Part of a small language model's weights.
Size: 16 layers, width 128, 4 heads of 32 (1 for keys and values), MLP 512 GELU, vocabulary 8192, 4.89M parameters.
Architecture: learned positions, no biases in attention or MLP.
Each number is 200 + 30 x the weight over the matrix's rms, rounded and kept within 0 to 999. Layers, rows and columns count from 0.

# layer 6 MLP down (transposed), 512x128, rms 0.0661, rows 384-411, columns 0-127
173,207,177,201,168,184,185,244,208,210,196,202,224,224,200,211,173,208,189,188,189,164,180,203,213,166,159,225,199,248,180,175,226,156,220,208,212,209,233,190,205,227,220,193,178,171,179,238,165,224,237,171,220,223,149,199,147,137,140,159,201,204,171,189,256,237,236,206,220,170,195,227,280,205,215,208,167,181,199,206,207,213,184,191,194,192,204,182,177,217,206,240,251,181,202,249,198,185,188,177,194,189,136,235,219,209,184,166,160,224,191,240,242,207,203,218,222,242,214,220,170,229,249,126,186,179,248,187
211,184,250,133,188,230,209,246,163,271,153,203,172,162,141,145,210,182,217,175,221,159,202,218,227,229,171,199,206,211,185,235,270,202,223,196,250,158,196,246,197,215,176,176,201,253,218,186,249,148,192,206,181,212,173,247,167,196,164,257,136,208,196,189,199,251,170,223,205,198,238,241,165,167,159,227,176,208,171,149,214,214,225,168,219,211,174,210,235,165,241,227,197,225,168,235,211,209,273,213,206,100,149,238,171,223,213,216,171,200,172,146,235,188,230,164,176,218,205,192,224,121,179,244,167,182,273,213
263,255,204,209,90,206,197,270,210,200,166,230,203,194,197,150,176,196,176,183,262,221,212,226,226,174,226,162,221,240,214,237,233,217,196,198,157,214,258,251,184,177,248,182,204,226,268,200,255,157,226,204,237,245,210,222,238,179,135,269,162,213,245,168,184,135,177,192,237,190,165,185,186,272,217,213,209,170,157,149,196,194,218,206,186,164,176,201,209,176,181,196,140,180,210,188,230,228,168,198,180,200,210,264,124,221,243,180,203,158,148,173,269,202,162,221,178,227,167,166,207,169,188,171,226,144,199,179
220,193,219,167,287,232,192,227,208,211,159,213,197,174,189,205,226,163,205,161,190,184,259,199,236,156,201,157,214,199,198,229,216,198,214,199,193,163,277,190,198,157,215,221,205,210,237,168,192,216,158,179,164,184,232,214,209,184,172,162,251,234,190,228,227,185,226,209,214,215,155,169,247,182,197,204,210,197,207,181,226,168,158,212,175,220,177,167,163,217,218,172,251,188,215,207,225,226,200,173,190,242,162,248,212,161,158,193,185,275,228,201,206,261,174,245,181,183,149,148,189,223,188,195,202,181,214,176
190,207,199,194,188,226,218,184,174,240,222,201,201,193,220,228,212,184,234,248,180,200,205,233,204,214,236,199,207,221,168,180,211,194,189,208,203,208,227,184,219,186,187,205,221,208,224,202,192,161,179,202,222,171,198,165,217,174,199,200,197,187,208,182,206,211,157,169,228,202,194,199,162,168,201,210,174,201,159,219,198,213,202,171,171,193,210,235,209,215,205,205,231,219,191,203,219,223,221,210,190,157,219,224,192,141,172,218,205,177,177,162,199,197,213,215,184,167,217,211,215,204,198,195,218,174,197,228
276,194,214,251,190,192,196,183,181,189,171,222,204,208,180,216,229,201,214,167,215,144,213,181,258,187,212,170,221,159,209,186,190,172,209,199,246,231,161,207,221,207,184,188,193,196,236,232,198,219,209,150,152,183,230,157,251,207,189,171,197,172,188,243,158,220,232,189,239,189,200,172,180,243,179,203,212,195,225,221,233,198,183,271,223,219,143,230,206,165,158,216,218,206,169,227,221,209,236,202,214,215,212,208,198,208,170,173,168,194,191,170,189,221,168,170,176,210,160,204,155,172,222,197,250,185,195,181
208,173,146,234,184,206,171,207,214,161,183,227,233,163,250,232,181,229,228,219,211,216,171,220,185,208,189,239,213,226,239,210,188,149,200,195,201,234,238,205,172,238,160,209,165,258,218,212,164,186,186,235,181,196,194,181,187,224,239,201,218,180,201,199,217,189,156,166,223,177,177,166,206,236,200,227,208,160,207,191,160,205,260,194,227,183,181,186,278,196,239,192,211,147,219,202,213,196,201,179,177,213,180,186,228,196,172,201,190,165,208,219,204,184,201,134,204,217,172,181,130,251,224,224,180,198,201,192
209,236,194,191,210,252,186,220,252,184,249,170,194,200,230,234,184,213,206,232,202,175,160,170,230,199,230,212,210,214,163,162,208,217,147,173,212,211,226,206,213,165,199,191,174,223,240,208,196,262,157,259,171,202,176,173,216,206,202,185,139,207,186,165,178,207,183,230,162,191,201,187,228,199,231,207,210,198,256,203,221,178,241,226,248,188,220,242,191,221,234,188,172,175,177,177,206,141,226,207,188,185,189,188,194,201,225,183,200,158,195,183,199,190,221,152,240,200,234,165,188,252,228,203,126,135,249,159
162,197,186,165,208,212,192,227,206,190,194,199,219,230,167,237,196,196,179,200,198,196,131,171,226,179,181,246,185,258,205,169,233,255,223,243,169,160,233,182,220,180,211,251,232,196,211,196,151,237,134,160,246,230,196,229,219,188,218,142,180,154,240,212,194,190,237,222,212,171,217,170,157,161,228,220,211,245,217,167,200,171,218,219,262,215,220,233,166,214,204,144,208,172,230,186,204,154,142,235,207,197,173,203,191,190,221,178,131,196,201,206,225,250,207,169,220,179,208,171,225,152,165,232,197,206,181,233
167,206,181,156,187,221,183,189,244,157,167,239,191,205,213,200,162,221,204,292,226,205,184,215,228,175,264,184,177,242,168,199,241,179,216,227,210,195,185,194,190,209,156,195,178,211,208,145,190,244,201,195,219,208,161,186,193,225,215,227,185,212,198,220,167,186,181,240,201,185,199,232,169,233,260,213,155,208,222,164,236,199,223,161,188,254,215,184,213,189,216,211,205,213,199,217,161,173,189,196,202,130,181,257,163,171,227,166,234,148,209,200,229,195,222,218,200,227,200,132,240,214,227,160,166,204,201,211
257,249,164,175,174,161,197,219,202,214,183,146,141,252,150,201,215,186,207,184,270,194,245,200,164,178,251,177,180,230,263,218,211,222,208,193,238,214,276,202,201,195,156,230,176,222,140,180,240,155,182,192,199,257,185,202,205,115,161,222,179,178,181,175,227,189,239,170,209,199,163,206,209,253,139,217,238,212,165,207,151,232,254,233,201,231,212,186,168,208,171,175,232,156,218,244,264,135,177,224,209,272,217,189,170,260,197,200,146,182,189,208,222,141,198,184,168,211,187,190,256,189,209,195,191,173,195,185
245,189,247,182,187,213,161,199,244,247,202,175,223,258,178,185,168,183,168,156,220,149,184,187,207,215,146,195,210,164,206,213,212,226,133,197,238,298,237,163,195,219,179,204,204,195,178,196,211,195,180,196,252,157,195,241,214,193,200,193,158,222,203,234,207,193,156,161,193,170,207,182,200,178,227,198,199,192,195,169,216,228,139,173,186,203,201,206,218,217,214,219,201,182,190,170,172,197,202,231,237,252,192,255,185,164,176,190,217,189,217,201,267,179,172,211,233,190,233,189,239,191,200,223,195,214,156,238
186,211,183,216,201,195,189,203,234,246,225,254,202,177,166,173,218,219,164,243,207,202,155,171,154,168,146,210,228,197,206,226,200,186,220,232,212,185,202,217,203,236,207,121,224,249,233,166,218,172,155,210,225,207,186,187,192,193,206,185,173,208,257,228,186,198,179,210,228,189,207,228,168,228,193,210,147,179,185,217,225,170,161,205,228,183,177,190,221,182,199,213,227,220,196,199,204,239,148,228,180,180,161,248,201,246,203,200,217,252,153,198,181,226,140,171,257,166,189,220,160,225,201,193,209,181,196,240
194,230,140,228,173,210,229,181,210,181,238,194,255,239,185,231,218,227,226,199,207,208,191,203,175,213,177,190,189,198,187,206,194,202,199,196,214,220,187,173,171,207,181,215,238,165,198,199,182,194,193,177,187,200,212,229,184,176,209,212,187,206,195,175,201,182,184,191,234,202,204,168,142,158,180,204,208,202,208,207,225,257,221,167,205,218,222,216,198,193,196,192,199,173,193,249,186,188,180,227,203,237,185,252,192,184,145,219,235,214,176,233,200,181,217,230,158,213,171,155,240,237,226,192,213,188,231,182
212,242,178,167,226,238,175,231,200,231,193,167,197,222,180,235,195,161,220,204,207,199,199,222,159,219,192,131,202,193,198,212,154,183,176,229,206,163,205,237,220,195,164,230,192,192,214,192,203,167,204,216,224,215,196,227,180,181,183,196,186,187,180,186,207,216,185,224,175,217,202,194,195,219,199,187,196,195,211,202,202,214,202,218,203,183,218,189,216,197,169,210,198,221,215,248,197,201,175,218,182,232,183,229,190,210,195,188,209,213,199,227,212,207,203,188,189,198,165,221,187,217,191,208,186,210,202,170
176,209,99,221,176,141,214,180,154,225,220,221,190,209,223,219,239,285,255,190,157,146,192,211,232,163,219,178,237,199,221,212,195,207,144,189,150,165,220,192,201,192,205,196,217,196,162,222,205,178,220,202,132,233,176,209,195,209,145,187,140,214,210,200,190,191,216,213,177,179,215,201,214,238,246,235,212,186,198,195,179,284,228,206,197,195,218,236,138,200,202,172,191,209,258,221,225,181,200,169,197,229,201,230,231,183,216,136,234,210,158,212,208,168,158,180,225,202,251,193,220,228,219,158,237,199,147,208
212,180,194,173,243,222,187,147,189,182,145,236,209,193,190,187,168,170,213,247,175,213,183,208,166,183,227,196,180,253,192,245,208,199,232,160,233,163,190,239,177,242,240,232,190,263,188,242,224,144,192,141,205,188,197,200,174,205,204,175,223,247,208,185,143,182,134,190,228,251,207,211,236,179,234,188,159,173,189,288,123,247,188,157,268,205,178,178,175,215,208,221,191,191,238,174,218,215,213,187,226,175,192,180,242,210,144,186,175,168,198,255,196,199,178,240,182,223,231,193,169,243,165,252,172,218,219,211
215,228,271,155,242,146,194,149,155,292,192,205,176,161,141,194,203,183,250,243,160,209,188,272,234,168,186,255,200,236,192,179,176,240,165,260,205,258,224,237,248,196,177,147,184,209,211,212,260,195,209,185,151,250,222,125,278,184,242,210,241,172,237,240,219,220,216,150,136,192,231,211,216,192,204,184,164,196,207,200,167,164,168,190,184,175,247,145,234,171,210,222,174,220,149,166,223,241,212,179,134,263,207,224,169,164,227,211,220,223,155,224,200,179,187,120,173,220,236,210,169,190,116,175,114,244,258,191
206,187,200,204,223,198,207,198,223,219,212,182,187,175,205,211,236,193,201,211,209,173,213,187,224,171,225,222,202,226,206,203,165,238,157,222,199,197,207,221,205,211,188,198,173,202,223,250,207,164,199,192,188,201,195,215,181,218,182,192,189,194,181,189,206,171,212,231,175,188,211,209,207,169,236,203,196,186,224,157,218,173,182,199,233,179,197,198,224,231,199,205,192,184,198,205,218,228,185,205,177,191,197,202,246,220,190,205,215,216,172,172,188,175,184,208,173,176,212,183,208,201,194,211,183,185,216,213
189,203,215,186,251,183,183,181,175,210,207,191,204,222,176,196,213,158,220,207,192,182,176,238,176,171,207,174,216,198,190,216,186,188,191,202,204,197,213,199,199,188,185,213,243,190,190,183,227,214,203,208,209,155,242,224,199,177,185,202,208,190,182,210,186,208,192,205,210,175,201,197,197,194,231,192,203,199,195,192,214,217,194,205,225,208,186,214,169,192,173,225,195,204,214,171,216,206,207,173,164,222,222,156,197,215,196,205,222,202,217,200,212,190,213,222,223,201,181,206,188,207,202,209,210,191,232,188
206,190,174,186,193,198,190,193,186,187,188,198,219,170,192,223,201,202,226,184,176,196,203,190,183,185,211,167,258,188,191,217,222,206,209,201,209,206,197,185,196,161,178,200,218,217,184,243,190,188,189,217,238,184,213,194,197,204,198,172,190,193,209,161,194,182,177,185,222,206,216,178,210,193,179,215,186,194,181,195,206,216,204,207,165,202,182,230,207,198,234,218,189,177,194,222,224,244,185,220,216,195,263,179,207,170,217,175,205,213,210,247,177,197,181,185,201,180,238,220,188,202,201,190,241,185,241,204
168,188,260,221,218,218,200,240,200,178,213,190,135,144,219,214,173,211,182,216,197,245,175,203,169,142,181,185,218,179,185,182,196,214,246,228,166,247,230,137,188,160,242,159,160,253,269,177,266,175,231,188,239,257,182,211,180,200,208,204,177,186,183,140,191,176,223,235,212,178,163,207,203,191,222,198,156,196,191,224,194,232,219,161,250,213,184,134,178,208,198,260,174,202,180,187,181,203,207,185,152,197,189,220,223,212,246,184,274,156,206,220,198,241,191,177,191,159,224,245,203,211,216,197,189,156,246,197
166,176,205,185,192,231,159,194,227,203,232,196,217,158,222,199,186,218,189,199,172,200,192,194,214,169,200,162,216,172,150,222,166,188,231,172,237,163,171,191,176,130,189,241,224,184,202,197,213,233,169,165,191,198,181,181,223,205,165,197,160,229,231,192,203,190,238,220,235,198,218,192,204,203,197,197,224,280,213,206,170,177,235,198,203,199,175,188,192,209,193,215,208,238,194,207,198,248,196,200,166,189,205,199,266,150,206,198,211,214,238,182,217,225,157,202,166,184,218,222,246,188,214,208,170,212,188,246
166,178,228,215,190,207,249,227,198,169,164,179,249,220,166,231,173,214,240,195,243,245,199,216,217,217,209,245,150,195,181,186,197,217,215,187,226,280,201,151,187,215,217,192,181,215,166,200,199,194,199,194,145,211,191,196,211,185,234,175,202,116,179,204,175,210,209,238,226,168,238,181,218,199,153,198,224,213,204,106,196,183,171,211,180,189,150,203,212,213,197,150,248,123,228,219,178,171,220,160,225,201,200,175,196,217,225,198,224,216,252,202,211,179,196,192,192,199,199,186,217,181,198,218,239,233,201,212
148,220,195,232,215,178,238,186,240,177,201,209,196,213,163,218,195,250,198,162,192,188,204,187,157,209,261,189,217,205,187,216,203,184,234,237,161,279,234,200,168,193,142,166,234,247,155,166,192,254,240,223,254,238,204,165,223,224,237,188,223,242,214,179,158,182,194,188,232,198,190,214,210,244,258,211,165,144,189,180,172,205,191,132,148,187,203,206,233,135,184,194,239,162,232,181,207,175,164,217,127,180,222,201,163,231,142,156,192,187,165,197,210,223,201,211,208,205,200,236,205,210,212,201,173,198,184,264
233,150,221,166,193,207,223,249,222,245,199,184,196,181,202,202,187,234,204,210,225,169,200,171,220,244,213,216,212,200,206,205,223,192,205,217,266,196,187,231,192,235,215,223,146,202,272,172,207,133,212,198,231,148,244,200,250,191,150,160,207,232,172,216,267,186,214,191,207,173,179,209,165,201,199,247,195,154,227,143,190,170,175,207,239,204,193,156,152,182,220,208,201,218,251,208,177,206,224,150,187,225,189,206,190,245,188,153,209,148,139,175,161,189,182,229,161,181,238,249,212,206,181,200,176,217,175,198
188,208,243,144,193,208,175,189,178,227,178,160,185,228,171,211,216,158,203,248,213,226,239,257,183,259,222,224,252,212,194,228,181,201,170,238,256,143,161,206,226,159,166,181,200,203,216,187,247,167,167,173,204,167,233,215,223,202,202,215,202,279,219,175,92,194,207,169,144,229,152,183,195,244,209,159,224,205,220,169,207,155,198,255,219,205,159,195,193,182,176,177,187,205,243,151,211,183,213,163,256,204,227,207,180,185,174,266,153,217,165,219,164,224,176,224,254,205,259,209,126,205,143,227,239,199,207,217
137,264,236,156,222,254,184,199,223,176,204,198,206,207,211,182,131,243,257,165,231,201,242,184,198,201,225,230,222,242,200,147,212,223,187,214,171,204,187,193,153,194,170,210,265,196,180,177,244,203,214,232,200,170,192,212,235,215,245,116,218,222,152,167,222,167,147,181,176,199,226,198,191,213,187,167,154,186,150,206,206,278,212,196,185,272,151,214,186,157,210,176,293,216,205,229,198,175,155,255,153,155,192,179,135,236,196,261,187,183,188,185,212,192,212,201,223,209,207,195,192,169,237,191,243,204,202,155
# layer 6 MLP up, 512x128, rms 0.138, rows 385-411, columns 0-127
202,174,184,225,166,113,219,218,263,209,184,214,249,183,257,201,260,244,286,153,184,202,232,189,253,213,206,240,183,167,163,225,138,254,214,212,204,224,108,200,219,222,204,157,188,210,195,147,128,180,195,220,242,163,233,158,217,207,177,190,216,261,212,187,198,173,188,209,244,190,171,235,225,227,211,171,175,242,187,165,259,203,202,187,235,128,241,208,162,134,185,158,172,143,181,200,160,158,209,229,164,270,207,154,206,206,177,198,173,200,258,236,170,196,206,203,207,165,245,245,246,189,181,207,211,191,126,185
212,215,272,162,222,253,167,202,147,194,165,150,177,192,220,201,198,203,265,208,171,233,218,226,311,184,189,185,200,147,203,258,199,214,225,152,201,182,216,244,203,186,196,207,159,177,134,223,154,211,226,195,152,198,186,139,238,158,228,238,197,194,190,256,188,157,108,225,177,209,218,238,225,212,173,174,189,221,227,203,234,223,243,163,253,231,240,182,120,255,212,163,175,214,198,197,149,253,212,175,209,153,160,148,268,195,195,203,216,219,168,169,214,250,245,241,209,189,234,223,223,180,174,148,168,240,201,244
217,250,227,155,180,155,187,242,215,216,235,212,263,211,265,189,238,162,185,194,216,187,198,166,175,146,227,200,172,249,173,210,164,211,213,163,192,218,224,192,173,184,198,233,178,269,234,209,144,198,193,247,161,192,195,241,224,203,224,199,222,161,168,247,170,199,238,210,196,242,188,243,209,115,155,201,206,187,168,202,144,246,248,212,249,224,181,195,187,144,128,203,197,187,208,184,147,214,199,192,197,225,139,188,176,167,282,215,144,173,193,181,172,242,199,262,222,214,179,233,217,236,196,276,160,220,160,207
198,189,198,212,193,172,197,211,224,147,201,191,221,200,184,161,206,206,177,173,226,216,193,172,202,198,197,194,190,188,217,221,195,210,217,207,187,206,166,204,193,193,219,204,205,177,203,203,173,228,218,194,191,208,195,225,175,207,169,190,218,212,188,213,195,189,232,228,167,188,174,208,249,229,169,206,250,192,239,178,197,198,190,240,217,197,190,170,179,217,186,194,174,188,198,197,182,185,182,182,209,226,192,179,199,243,234,191,203,192,209,211,193,209,193,223,205,232,185,194,168,202,211,224,187,216,208,172
197,187,141,210,203,212,164,243,191,193,194,224,216,216,189,209,202,212,210,191,162,201,189,235,178,221,220,254,180,209,176,170,150,175,226,239,224,148,201,225,204,223,243,224,182,200,182,160,205,191,194,215,208,199,193,174,162,182,248,225,182,198,188,222,239,210,211,186,224,202,246,165,229,248,215,235,192,204,160,204,217,174,276,205,234,179,175,199,195,194,225,167,199,217,204,183,171,193,177,162,223,263,175,203,229,241,170,212,243,206,168,172,209,199,179,183,134,189,198,144,229,201,169,183,180,181,230,206
221,227,206,159,210,249,241,202,159,268,197,186,211,225,192,220,227,194,211,177,172,244,182,198,191,183,152,190,245,251,188,203,224,193,213,207,177,197,223,222,220,193,215,181,193,151,208,208,184,168,175,168,223,186,211,150,213,151,243,250,227,189,226,218,172,216,195,255,180,238,173,203,165,200,185,183,212,242,146,144,178,186,165,213,199,195,236,177,172,185,162,204,158,203,218,196,168,190,206,245,186,181,181,175,218,163,266,233,156,198,215,163,182,195,225,217,210,161,226,264,215,205,223,238,250,186,127,184
217,227,244,223,191,189,181,201,176,213,186,157,211,174,211,252,189,153,211,159,195,213,196,168,214,187,214,205,230,191,199,205,224,164,265,213,224,175,182,230,228,200,226,193,191,181,200,157,205,181,230,201,220,186,154,174,236,196,204,212,180,228,187,209,185,171,198,208,235,225,169,180,133,236,219,223,192,213,129,201,166,224,207,211,180,174,233,199,231,173,220,243,167,187,153,226,203,265,188,237,133,201,226,178,201,171,227,225,194,222,199,223,240,216,185,161,180,184,203,226,200,171,181,247,225,145,174,171
260,230,199,190,139,187,180,159,159,204,208,165,203,133,210,244,168,165,171,182,159,194,202,159,189,190,214,141,160,180,192,191,191,239,200,166,220,190,197,133,139,197,268,196,186,216,233,224,196,162,198,221,220,195,237,185,214,189,196,234,213,229,138,236,221,137,190,192,168,217,210,209,196,213,165,211,232,165,163,225,207,225,196,170,207,158,217,206,182,202,185,213,216,221,202,251,191,259,211,234,216,182,240,194,206,192,236,238,186,187,208,223,190,216,228,221,159,217,214,220,194,240,280,262,212,195,198,184
199,220,191,158,176,157,236,183,186,191,193,151,223,206,159,238,226,200,234,233,168,243,189,175,204,199,252,203,239,165,213,241,221,148,247,189,196,166,176,239,196,226,192,230,188,175,129,173,213,209,223,237,192,210,187,133,269,186,189,196,174,224,195,189,153,182,219,215,213,162,225,186,172,210,211,186,177,201,182,189,224,227,176,184,191,228,223,168,174,202,215,185,247,189,213,236,223,286,247,195,175,194,179,152,180,225,207,199,184,225,254,182,204,215,204,214,196,225,236,232,206,168,155,231,209,193,198,203
175,189,243,205,211,205,197,225,216,260,235,152,208,177,161,239,190,187,159,231,210,181,209,217,193,142,209,219,162,151,217,240,154,166,161,244,267,239,210,201,234,270,230,146,239,221,181,208,226,243,153,237,138,207,205,179,208,159,248,178,235,218,222,275,145,154,156,250,175,195,188,211,157,211,210,135,162,175,228,220,234,174,174,141,186,249,182,184,158,193,197,192,195,254,235,226,167,176,208,161,190,144,163,171,246,209,243,147,173,180,241,149,214,179,257,198,233,240,240,187,183,233,202,194,201,181,214,220
204,202,189,230,216,196,193,182,183,190,273,173,176,160,145,182,195,202,178,261,204,244,210,166,213,174,250,164,172,189,278,210,153,211,194,167,185,176,222,165,172,176,200,227,235,193,224,178,239,178,209,156,170,235,135,171,200,208,213,220,196,215,200,209,227,223,173,202,179,204,226,225,177,170,157,213,221,190,228,190,160,192,206,270,176,253,200,163,202,202,225,195,203,183,236,181,168,227,206,183,158,189,241,182,243,203,220,186,171,160,201,179,177,266,263,214,183,176,226,224,175,190,227,197,225,196,255,187
187,274,185,161,198,210,188,227,204,207,212,175,193,210,231,211,182,194,181,219,167,187,225,276,139,183,178,217,189,226,230,196,213,204,204,218,177,212,175,215,238,193,232,207,145,180,159,136,184,239,230,184,151,205,220,209,171,239,179,259,174,171,181,168,173,200,223,253,203,172,226,181,168,178,208,174,224,225,174,194,235,215,191,180,229,216,190,175,244,230,198,272,218,184,221,181,113,240,181,148,180,214,212,226,220,197,205,235,175,251,197,200,217,215,182,205,198,197,192,179,202,193,203,224,214,195,249,201
209,174,260,171,217,207,149,225,190,223,177,207,181,197,170,135,181,186,190,172,236,190,221,225,207,178,237,204,208,197,215,197,221,218,203,217,185,190,183,216,200,203,217,174,185,230,210,212,222,240,203,185,198,199,198,169,219,233,216,183,224,217,215,213,171,199,163,199,175,177,216,252,250,242,211,229,187,201,219,210,181,159,182,224,189,203,194,180,215,208,210,193,193,261,191,190,223,203,233,187,189,199,190,139,206,229,201,191,160,185,200,155,194,207,172,207,223,193,218,251,177,170,181,228,169,239,195,188
176,182,203,198,199,188,225,181,195,189,181,224,173,187,237,195,227,207,170,193,216,217,219,210,239,213,230,242,188,195,199,198,226,209,218,163,167,213,181,149,166,215,207,206,215,213,228,227,202,226,200,177,180,198,218,188,186,207,205,211,193,231,224,238,210,215,200,206,209,209,178,220,182,205,224,199,205,180,196,230,223,190,189,194,204,217,204,207,186,202,211,178,188,189,223,162,146,217,218,190,182,159,198,169,210,188,218,200,190,221,210,211,204,203,197,198,196,188,221,170,204,199,240,183,219,187,201,231
218,227,245,179,226,233,169,215,214,233,161,152,209,183,227,203,174,165,113,257,242,201,223,215,192,251,224,234,149,173,222,173,175,168,243,210,220,203,212,211,220,162,178,231,193,254,186,204,221,238,201,210,236,202,103,183,214,172,227,196,215,263,200,235,247,202,173,150,194,214,164,208,169,193,167,181,167,182,199,168,215,164,174,238,191,179,217,169,242,187,193,173,175,195,183,195,144,210,205,162,206,243,172,203,140,203,202,263,188,226,201,199,211,193,173,213,188,229,171,209,216,212,151,220,260,213,217,192
175,186,224,175,257,221,224,218,192,156,234,220,203,239,184,258,234,249,184,196,177,201,229,102,201,195,201,185,225,151,177,175,222,205,228,294,157,177,218,203,203,207,182,142,209,182,225,210,186,210,170,234,203,168,197,215,187,219,213,233,190,171,183,151,204,233,214,174,220,184,218,201,182,215,186,186,160,175,197,168,249,200,225,278,156,228,197,225,222,208,243,135,167,205,177,213,233,187,217,156,250,205,202,194,192,204,197,168,216,216,127,193,172,215,198,199,218,164,142,192,249,219,182,154,224,204,211,168
202,177,211,234,205,214,174,229,167,164,247,149,177,243,211,247,224,194,229,178,208,195,182,146,262,146,138,188,227,271,221,156,279,222,172,239,153,113,200,165,184,204,217,187,173,206,161,136,178,198,224,222,195,213,216,233,107,199,187,242,216,153,140,172,228,257,172,147,213,253,258,159,208,200,182,235,171,177,181,202,228,219,178,252,196,287,173,172,220,194,213,253,160,210,151,183,191,223,184,200,193,193,124,259,165,161,253,194,198,155,256,248,220,212,164,213,203,211,225,261,261,147,177,179,214,218,264,196
184,215,197,179,176,193,187,216,179,213,193,180,204,213,174,211,194,226,152,190,215,227,207,196,212,208,193,167,197,145,207,221,209,165,212,189,174,182,222,212,232,191,194,196,198,210,204,162,190,222,191,189,179,227,210,209,208,184,227,184,205,220,212,194,159,213,196,200,202,234,245,198,191,195,197,211,215,177,168,204,194,209,213,188,182,197,215,175,204,208,226,186,180,214,219,203,200,201,187,189,206,204,170,207,175,191,211,206,182,217,222,213,176,226,208,211,230,224,241,200,201,157,217,205,197,185,188,152
181,198,199,220,175,206,222,216,228,183,186,223,196,198,208,206,190,203,200,203,210,215,204,180,206,200,186,205,180,207,185,194,215,218,215,186,196,194,204,184,194,199,188,215,165,203,196,199,173,184,199,195,190,224,183,190,210,213,206,197,207,231,191,207,207,197,201,187,193,205,195,176,210,203,183,208,198,204,207,204,190,177,220,202,181,187,182,194,224,200,202,197,204,200,196,219,202,208,185,234,210,182,184,236,198,200,200,201,195,188,196,199,188,189,197,177,192,219,206,188,213,202,196,194,196,210,189,211
192,185,216,236,211,217,195,213,240,220,206,194,184,255,211,169,195,208,189,200,227,214,185,217,216,244,196,210,138,210,196,181,187,182,179,204,179,195,196,173,201,225,223,198,187,180,204,181,213,213,226,174,171,199,193,200,195,189,182,217,182,205,180,226,217,213,214,229,163,195,191,209,190,178,210,169,213,206,194,226,207,194,200,207,214,180,206,167,190,194,185,185,190,202,191,186,191,171,195,184,191,211,171,210,224,200,180,216,192,199,193,172,224,191,228,200,195,220,161,185,208,184,188,197,180,235,183,196
170,283,235,197,261,150,210,157,227,180,240,194,135,246,91,218,222,184,177,267,225,242,188,208,234,204,171,216,191,215,205,176,227,154,222,227,219,231,202,202,172,206,236,207,179,172,160,205,201,227,215,205,150,185,231,186,179,175,214,197,176,160,213,228,221,199,173,178,208,218,187,187,197,182,195,209,166,203,162,188,202,148,213,206,198,259,229,187,135,223,193,166,215,195,206,187,187,191,253,211,248,164,222,191,181,140,219,184,226,166,197,256,186,131,185,231,190,202,231,150,225,234,200,195,198,248,179,257
171,209,173,167,200,204,224,150,211,193,244,199,199,198,176,170,208,211,249,207,189,202,194,207,202,150,211,239,197,228,224,194,232,195,238,177,217,238,171,159,195,185,218,209,230,205,212,167,221,215,218,243,195,217,232,150,246,205,214,151,221,168,196,206,195,211,198,171,214,231,201,253,215,199,213,218,168,178,203,164,193,198,166,188,216,185,219,211,245,221,180,173,232,195,157,192,201,202,209,211,232,188,170,177,187,180,203,209,154,183,209,158,219,199,186,184,172,206,232,191,212,144,207,178,179,211,196,228
223,200,198,237,191,160,196,142,190,186,193,193,258,161,201,258,195,203,196,199,176,128,234,182,216,186,209,190,225,194,241,189,199,187,212,182,194,133,184,265,249,162,191,180,207,202,224,182,200,226,214,206,200,228,225,222,177,233,153,208,203,253,211,201,210,181,237,188,171,183,215,208,157,215,255,201,195,166,180,208,202,200,198,179,257,201,178,262,247,210,162,222,189,239,160,206,219,229,173,223,191,207,188,185,223,182,210,221,210,189,194,132,177,205,215,250,148,172,198,192,182,261,178,238,128,151,253,145
199,223,200,199,282,235,167,202,196,190,193,210,184,181,222,197,155,196,186,240,233,206,251,238,223,182,211,251,194,122,213,160,193,187,241,288,206,198,214,211,215,172,216,222,183,223,175,206,222,232,152,189,204,173,220,241,170,273,169,179,230,188,208,216,190,210,201,209,111,190,243,163,180,165,181,174,163,182,181,118,237,172,158,213,168,216,213,189,218,223,206,184,204,200,183,186,178,229,192,220,229,253,260,210,216,218,188,187,197,186,207,246,242,217,138,206,180,213,197,158,177,241,174,172,175,121,209,178
176,221,183,197,225,220,233,125,160,219,209,184,140,180,196,195,205,213,239,217,175,187,180,208,229,146,199,205,178,188,262,154,249,203,185,193,169,180,138,190,167,178,217,167,233,250,202,221,220,193,191,213,190,217,233,253,179,221,176,253,173,177,181,187,159,204,160,169,187,200,220,222,197,213,220,116,224,189,154,240,230,195,221,232,175,205,197,215,262,240,148,170,223,185,181,168,233,229,177,251,208,151,199,245,161,203,225,225,230,253,218,186,240,228,237,202,206,195,203,239,250,196,213,206,215,165,220,230
159,194,222,167,153,189,146,197,191,195,180,226,255,230,236,191,151,195,165,206,182,203,254,241,198,198,148,207,208,228,141,207,245,198,204,173,230,258,269,181,197,185,218,193,173,205,216,199,236,225,198,145,192,213,228,174,175,194,219,171,269,189,186,257,123,220,175,192,253,164,187,212,196,189,185,175,207,181,205,198,235,217,184,198,184,169,165,240,175,184,192,189,198,189,194,200,199,234,180,158,268,194,241,189,225,141,184,223,212,189,147,173,194,190,155,232,200,188,270,201,243,244,202,245,203,198,211,237
210,196,204,191,178,190,262,169,233,177,193,177,279,208,235,273,246,176,164,170,161,255,159,180,206,234,204,149,235,126,186,243,230,222,173,156,159,190,231,198,151,183,224,285,167,168,160,203,202,147,175,184,202,183,165,237,250,163,221,203,225,197,239,243,118,202,176,167,240,185,177,228,223,209,196,252,195,217,214,165,231,231,231,164,206,184,217,154,170,204,183,141,227,184,214,230,181,191,247,206,238,270,174,177,238,230,161,143,183,203,188,195,205,215,205,259,233,177,188,167,176,192,198,186,174,191,196,193